Weights of a small transformer language model.
Size: 9 layers, 19.7M parameters.
Training: 1066M tokens, 8133 steps.
Each number is 50 + 12 x the weight over the matrix's rms, rounded and kept within 0 to 99. Layers, rows and columns count from 0.

# k: layer 2 attention key, 128x320, rms 0.106, rows 32-38, columns 160-319
# q: layer 2 attention query, 256x320, rms 0.112, rows 65-71,97-102, columns 160-319
k32:60 42 37 42 56 62 41 61 56 64 40 33 52 47 62 68 50 60 63 35 43 62 48 42 64 69 44 43 52 44 47 57 66 42 45 46 37 36 48 46 56 49 65 58 54 49 55 55 54 44 59 47 45 54 48 50 50 52 44 57 50 33 39 51 54 52 60 61 52 50 50 51 56 58 52 46 56 69 38 45 54 48 50 49 40 49 42 39 44 60 48 70 65 48 58 56 58 43 52 62 46 48 42 48 45 41 38 53 53 40 63 41 54 45 45 42 53 53 43 64 42 47 50 58 41 48 55 58 58 47 63 56 60 52 55 49 40 49 43 64 55 54 31 60 43 48 56 53 43 66 56 55 50 41 50 62 51 41 50 39
q65:57 39 38 38 58 52 56 66 46 53 26 53 69 49 37 59 49 28 35 29 31 57 45 57 66 32 54 57 49 37 48 48 45 30 54 51 41 49 57 34 37 61 49 48 50 52 57 61 42 60 62 57 48 53 50 67 53 57 50 51 68 63 54 73 57 38 59 43 61 43 60 42 62 36 52 18 44 38 35 31 46 56 36 61 59 29 46 50 23 36 41 62 41 45 48 57 41 43 75 52 52 45 59 27 67 57 63 38 40 33 34 62 56 45 47 34 22 58 45 40 52 29 65 60 58 56 62 52 57 32 35 49 55 46 51 35 57 57 44 44 52 31 44 68 67 33 45 50 42 54 45 50 49 32 61 57 48 54 78 48
q97:48 53 32 50 48 50 58 75 44 30 56 54 62 52 32 39 59 51 50 47 31 62 56 39 59 54 59 51 49 49 49 38 45 40 37 66 38 39 41 52 43 34 57 70 60 40 49 48 38 40 39 54 39 45 56 43 58 55 49 44 51 51 51 42 60 36 45 29 41 52 44 37 56 53 63 55 48 69 45 39 65 42 39 46 42 70 51 62 33 52 49 54 32 44 60 63 40 26 72 72 53 41 54 44 56 42 61 44 69 37 48 44 66 33 50 55 48 42 42 61 42 49 61 59 50 53 66 33 60 58 52 42 54 56 47 61 53 62 33 37 54 40 64 55 69 59 53 56 44 30 53 74 62 60 68 36 25 44 55 41
k33:67 50 64 39 49 60 56 54 76 37 58 38 60 64 66 33 46 55 65 57 68 41 66 56 46 38 59 52 50 55 66 48 50 60 70 51 44 45 30 51 34 28 55 39 53 59 45 56 52 41 59 52 43 57 63 55 63 50 41 51 52 40 58 49 44 39 49 55 67 59 63 53 41 73 53 57 41 54 49 51 61 47 48 46 56 40 63 53 50 58 54 51 42 38 53 61 46 52 59 65 35 45 56 43 39 60 54 53 58 41 42 47 54 53 40 37 21 46 49 33 58 39 54 47 49 36 46 56 47 48 48 53 60 48 50 47 54 54 68 52 43 46 50 60 40 57 57 26 54 69 43 51 45 52 55 54 57 74 54 44
q66:30 44 52 63 27 22 71 39 39 56 49 56 65 49 00 55 40 51 55 52 53 57 30 57 43 80 44 78 37 45 55 61 34 48 39 46 71 57 76 40 56 72 42 51 38 50 58 46 59 74 32 69 02 54 63 58 62 41 65 49 64 30 52 38 71 51 83 67 38 23 50 62 54 31 58 31 32 77 53 41 26 68 53 52 37 48 61 44 72 87 90 62 42 77 57 38 48 45 30 49 33 54 31 43 55 27 40 23 47 49 77 39 30 48 52 43 68 39 55 55 41 60 33 51 48 38 19 65 43 57 60 48 56 56 60 34 29 59 43 44 34 50 27 60 33 38 32 63 49 55 47 19 51 41 35 49 69 46 43 72
q98:51 42 48 55 53 64 39 65 66 63 64 41 38 25 61 54 69 48 69 24 57 58 57 32 17 23 28 33 55 56 64 43 83 74 51 57 71 70 41 41 62 87 38 61 55 53 49 57 59 45 39 34 99 40 54 56 16 19 71 55 28 37 82 35 58 74 62 66 59 67 56 49 68 45 55 67 62 52 71 55 46 31 28 46 37 39 47 28 86 34 49 49 54 70 43 48 76 44 19 31 52 45 29 62 61 47 58 61 57 55 19 57 57 82 42 23 58 30 58 55 52 63 42 35 49 59 37 52 50 60 39 46 45 64 70 36 47 27 50 60 46 50 71 33 31 55 34 63 38 49 30 55 38 39 26 71 54 40 62 50
k34:35 61 43 62 63 73 38 45 66 67 55 29 46 30 50 41 57 46 35 55 44 53 32 40 38 39 48 27 47 54 41 52 67 34 52 35 56 62 63 55 48 73 49 39 63 44 44 40 61 36 51 50 83 40 46 56 56 61 62 31 41 28 57 45 61 69 44 36 14 26 68 59 33 44 32 71 47 55 53 53 40 48 52 39 45 75 62 18 64 38 49 59 57 66 62 30 61 45 42 40 56 60 12 44 50 33 52 58 57 51 33 51 51 69 45 57 79 60 53 65 57 70 54 50 59 61 58 33 71 45 50 65 38 48 39 45 68 61 69 48 42 40 71 30 34 59 33 64 55 53 56 47 45 49 23 49 42 27 42 54
q67:51 55 30 43 67 57 61 45 61 54 53 55 46 53 72 34 54 64 33 38 53 31 45 58 31 35 70 45 62 59 54 56 38 59 48 51 58 64 48 59 47 48 51 31 51 61 55 54 40 49 40 45 90 47 64 40 58 61 45 62 51 49 61 55 32 33 50 47 54 48 41 52 59 47 62 55 54 50 39 62 58 55 54 64 66 45 28 61 50 40 32 27 58 49 40 51 53 38 49 38 52 55 56 54 58 49 46 69 45 39 66 47 50 54 39 36 32 56 53 51 52 58 49 32 64 55 64 43 47 51 26 43 27 26 52 47 52 51 25 47 61 44 59 50 65 59 55 56 56 51 32 47 62 54 43 60 50 42 53 53
q99:70 44 48 36 78 41 39 57 51 38 50 24 45 53 79 54 65 56 25 46 24 52 50 33 63 54 58 45 75 53 59 61 53 43 52 17 56 28 46 64 25 49 70 60 59 32 63 46 53 34 32 42 78 72 60 64 40 55 39 61 51 34 54 50 58 52 59 25 31 24 58 59 48 44 44 43 45 43 39 65 40 39 38 74 44 50 63 42 46 38 49 44 33 50 82 48 45 58 51 39 62 25 43 22 43 69 37 30 64 27 55 65 62 59 34 49 35 53 55 62 57 51 77 49 60 37 37 28 80 42 51 45 56 54 31 63 59 65 60 52 61 20 62 17 49 71 48 33 52 80 59 63 67 53 24 66 53 50 42 37
k35:38 69 51 55 60 39 45 54 69 64 64 51 70 24 72 41 68 41 52 56 43 45 39 36 45 65 57 40 49 58 43 36 60 41 50 53 48 57 45 68 47 48 49 37 67 52 59 49 65 40 58 44 91 48 33 73 60 64 54 41 33 33 53 44 47 78 41 39 31 37 69 50 42 47 49 61 33 55 45 53 42 58 61 68 66 74 61 30 63 49 51 52 48 56 51 45 60 40 49 44 62 52 10 51 57 64 66 68 35 39 41 47 46 59 67 51 57 62 62 66 41 57 54 39 54 53 58 54 65 31 47 47 55 27 26 42 80 61 48 70 44 36 60 41 56 75 31 72 61 40 60 47 47 47 41 41 31 40 35 80
q68:47 55 44 41 62 46 62 40 58 72 53 43 53 48 65 55 60 48 51 51 37 62 56 48 53 43 36 57 60 52 63 34 50 59 44 63 37 59 39 61 42 36 37 54 50 53 48 41 64 45 38 53 35 55 64 28 48 68 55 52 67 54 57 55 40 49 44 55 40 64 35 58 58 54 46 40 56 45 30 46 56 57 42 45 47 39 51 55 54 38 45 35 44 55 51 29 49 49 43 55 48 40 64 45 47 48 38 49 47 47 53 51 63 62 29 49 33 65 70 41 52 47 31 48 42 45 45 41 55 57 61 59 52 44 60 57 44 50 56 46 54 69 59 64 46 50 57 52 43 52 54 37 61 40 52 48 38 65 41 60
q100:56 32 20 44 38 42 44 40 33 55 57 59 57 39 71 56 54 54 57 61 46 54 64 49 57 55 46 39 64 52 45 38 52 56 39 45 50 37 49 46 61 38 67 47 47 32 51 47 70 51 36 36 50 70 65 43 59 51 72 54 48 43 50 24 53 52 46 53 45 48 44 55 79 38 44 54 52 57 33 49 59 33 50 38 58 47 39 49 47 56 49 40 30 43 49 63 63 52 49 61 43 43 25 59 46 56 44 41 58 41 48 56 56 52 62 52 28 52 66 38 52 32 43 53 51 38 36 49 45 52 53 54 74 41 59 43 55 45 64 60 65 51 48 55 41 42 42 43 45 62 48 48 59 58 39 32 46 61 28 52
k36:56 56 53 55 44 40 48 45 67 39 51 45 47 60 44 39 67 34 67 58 46 40 60 47 32 44 57 40 42 41 63 42 57 37 48 48 56 55 39 44 60 55 50 50 40 64 69 49 31 63 51 70 65 51 43 53 39 60 49 53 36 57 54 44 63 57 51 57 41 45 64 48 50 47 45 53 43 43 64 59 61 52 63 62 56 59 35 50 44 50 49 68 54 47 40 52 43 52 51 35 46 55 51 58 60 49 40 44 40 50 44 47 49 42 48 49 54 41 54 57 47 51 58 44 41 59 62 45 46 63 55 40 38 55 48 54 43 69 36 53 49 40 50 31 54 48 57 50 64 57 53 54 53 52 55 57 51 38 53 40
q69:64 24 38 49 68 55 55 45 43 53 20 36 43 35 44 33 67 67 35 40 34 70 52 52 54 28 32 34 42 56 67 59 64 51 48 62 42 70 24 54 53 37 55 57 57 77 56 54 33 41 40 50 43 50 12 61 59 40 47 49 53 53 56 41 90 92 52 23 48 69 55 56 47 52 50 60 43 32 60 77 46 35 34 35 36 61 58 57 21 62 24 31 64 49 26 49 51 50 67 18 51 33 62 61 52 54 72 57 50 68 21 51 65 54 46 25 48 75 57 50 61 44 67 49 54 61 66 33 97 46 21 41 41 37 42 49 58 43 41 40 37 59 82 32 08 52 55 48 45 45 49 55 27 52 46 60 59 73 75 53
q101:56 46 40 39 71 50 33 54 62 53 70 62 36 40 45 49 43 48 48 47 31 45 81 36 69 46 40 46 62 47 41 30 43 41 40 34 57 36 25 54 44 44 45 48 64 40 55 55 55 46 54 39 73 58 62 65 36 44 77 35 59 45 22 32 68 46 35 31 62 48 57 37 54 61 55 57 46 53 49 46 50 44 49 59 27 73 47 36 47 63 50 61 49 48 45 54 49 40 64 61 41 41 47 51 34 45 52 37 51 42 59 52 50 55 52 53 80 62 48 62 57 45 70 46 40 52 56 34 47 46 53 58 49 41 47 56 55 34 51 55 64 48 67 57 54 51 51 39 35 56 63 63 72 60 42 44 48 48 40 36
k37:62 28 51 52 59 72 37 41 51 81 39 41 43 24 69 47 59 59 30 37 49 45 49 64 35 46 32 33 33 24 58 43 44 42 50 34 65 39 06 42 46 20 61 33 50 55 66 63 39 54 61 27 56 53 48 69 36 44 41 46 60 47 69 56 64 45 39 48 62 51 46 62 54 47 48 46 43 25 47 46 68 34 56 42 57 55 71 64 21 46 60 54 63 33 55 51 53 49 53 46 61 51 55 39 72 43 61 45 42 40 49 41 39 51 41 65 50 47 54 50 40 52 46 45 54 49 78 60 44 53 41 53 56 41 54 54 64 49 81 38 27 51 60 59 41 37 59 31 76 59 66 46 30 37 40 53 28 62 60 33
q70:56 68 78 64 47 77 23 70 82 24 70 43 07 64 99 62 53 42 46 50 63 39 53 46 42 63 63 42 66 46 59 58 62 48 70 39 43 22 39 54 42 49 76 34 48 47 33 69 47 46 60 56 30 86 51 51 50 69 51 45 45 32 44 48 26 28 34 45 58 55 41 51 49 59 61 52 46 44 61 46 77 76 71 31 58 64 45 58 57 08 18 54 42 63 54 56 34 52 52 70 64 36 47 54 09 57 44 61 69 50 46 57 48 48 58 84 11 35 55 38 59 55 56 33 51 55 50 45 54 50 59 59 68 43 48 58 44 33 40 39 65 44 31 55 65 67 74 11 61 57 45 46 71 52 51 54 42 58 47 27
q102:63 41 30 75 65 44 38 29 64 66 51 58 47 39 93 48 79 46 42 50 40 51 60 39 50 47 44 55 58 45 54 48 52 52 77 47 36 51 25 61 56 43 44 34 35 45 55 45 57 44 57 45 87 47 34 56 51 48 43 56 48 50 68 45 59 44 51 51 67 33 49 48 60 39 49 44 55 42 43 52 43 54 57 52 60 38 71 34 62 39 39 45 53 70 54 54 58 59 47 28 50 39 58 34 40 62 54 79 44 41 40 63 38 50 70 63 45 45 47 29 46 45 56 64 50 36 57 54 46 38 47 58 35 56 20 43 62 54 61 48 56 31 36 49 60 55 65 61 66 55 61 49 59 46 38 61 46 59 46 56
k38:59 36 75 56 37 29 83 31 55 83 69 60 53 51 99 00 45 76 70 51 84 08 53 63 38 28 54 52 20 48 35 10 03 72 70 54 40 20 00 77 63 00 49 44 00 69 39 76 36 47 57 00 75 52 48 42 39 21 30 99 68 45 72 44 26 44 61 80 99 56 30 53 67 65 67 51 61 11 58 38 76 00 34 72 76 18 74 99 12 52 65 57 39 54 24 80 64 36 76 61 35 32 99 77 85 45 94 73 51 56 58 12 46 39 65 27 04 39 33 00 47 17 27 55 14 18 54 65 04 53 32 48 73 52 33 54 56 56 36 27 79 45 24 56 79 34 63 52 55 57 41 25 69 54 73 45 74 65 14 71
q71:68 51 59 58 44 46 50 60 32 60 49 39 55 52 51 53 65 42 52 42 44 49 75 36 54 56 44 43 67 40 70 49 58 44 53 46 61 47 35 59 46 53 56 53 49 58 51 52 46 61 65 40 61 54 56 52 51 32 47 49 50 30 52 44 55 63 54 30 44 29 53 47 45 35 53 52 51 41 46 36 49 28 41 56 35 56 34 55 46 71 56 53 82 49 65 34 56 57 53 27 53 49 45 53 51 52 49 46 50 44 21 46 47 53 42 42 54 56 43 42 42 47 60 57 52 52 55 46 66 82 61 29 34 46 44 66 52 34 73 30 48 48 29 68 51 47 51 29 46 42 58 84 59 56 49 54 83 49 56 57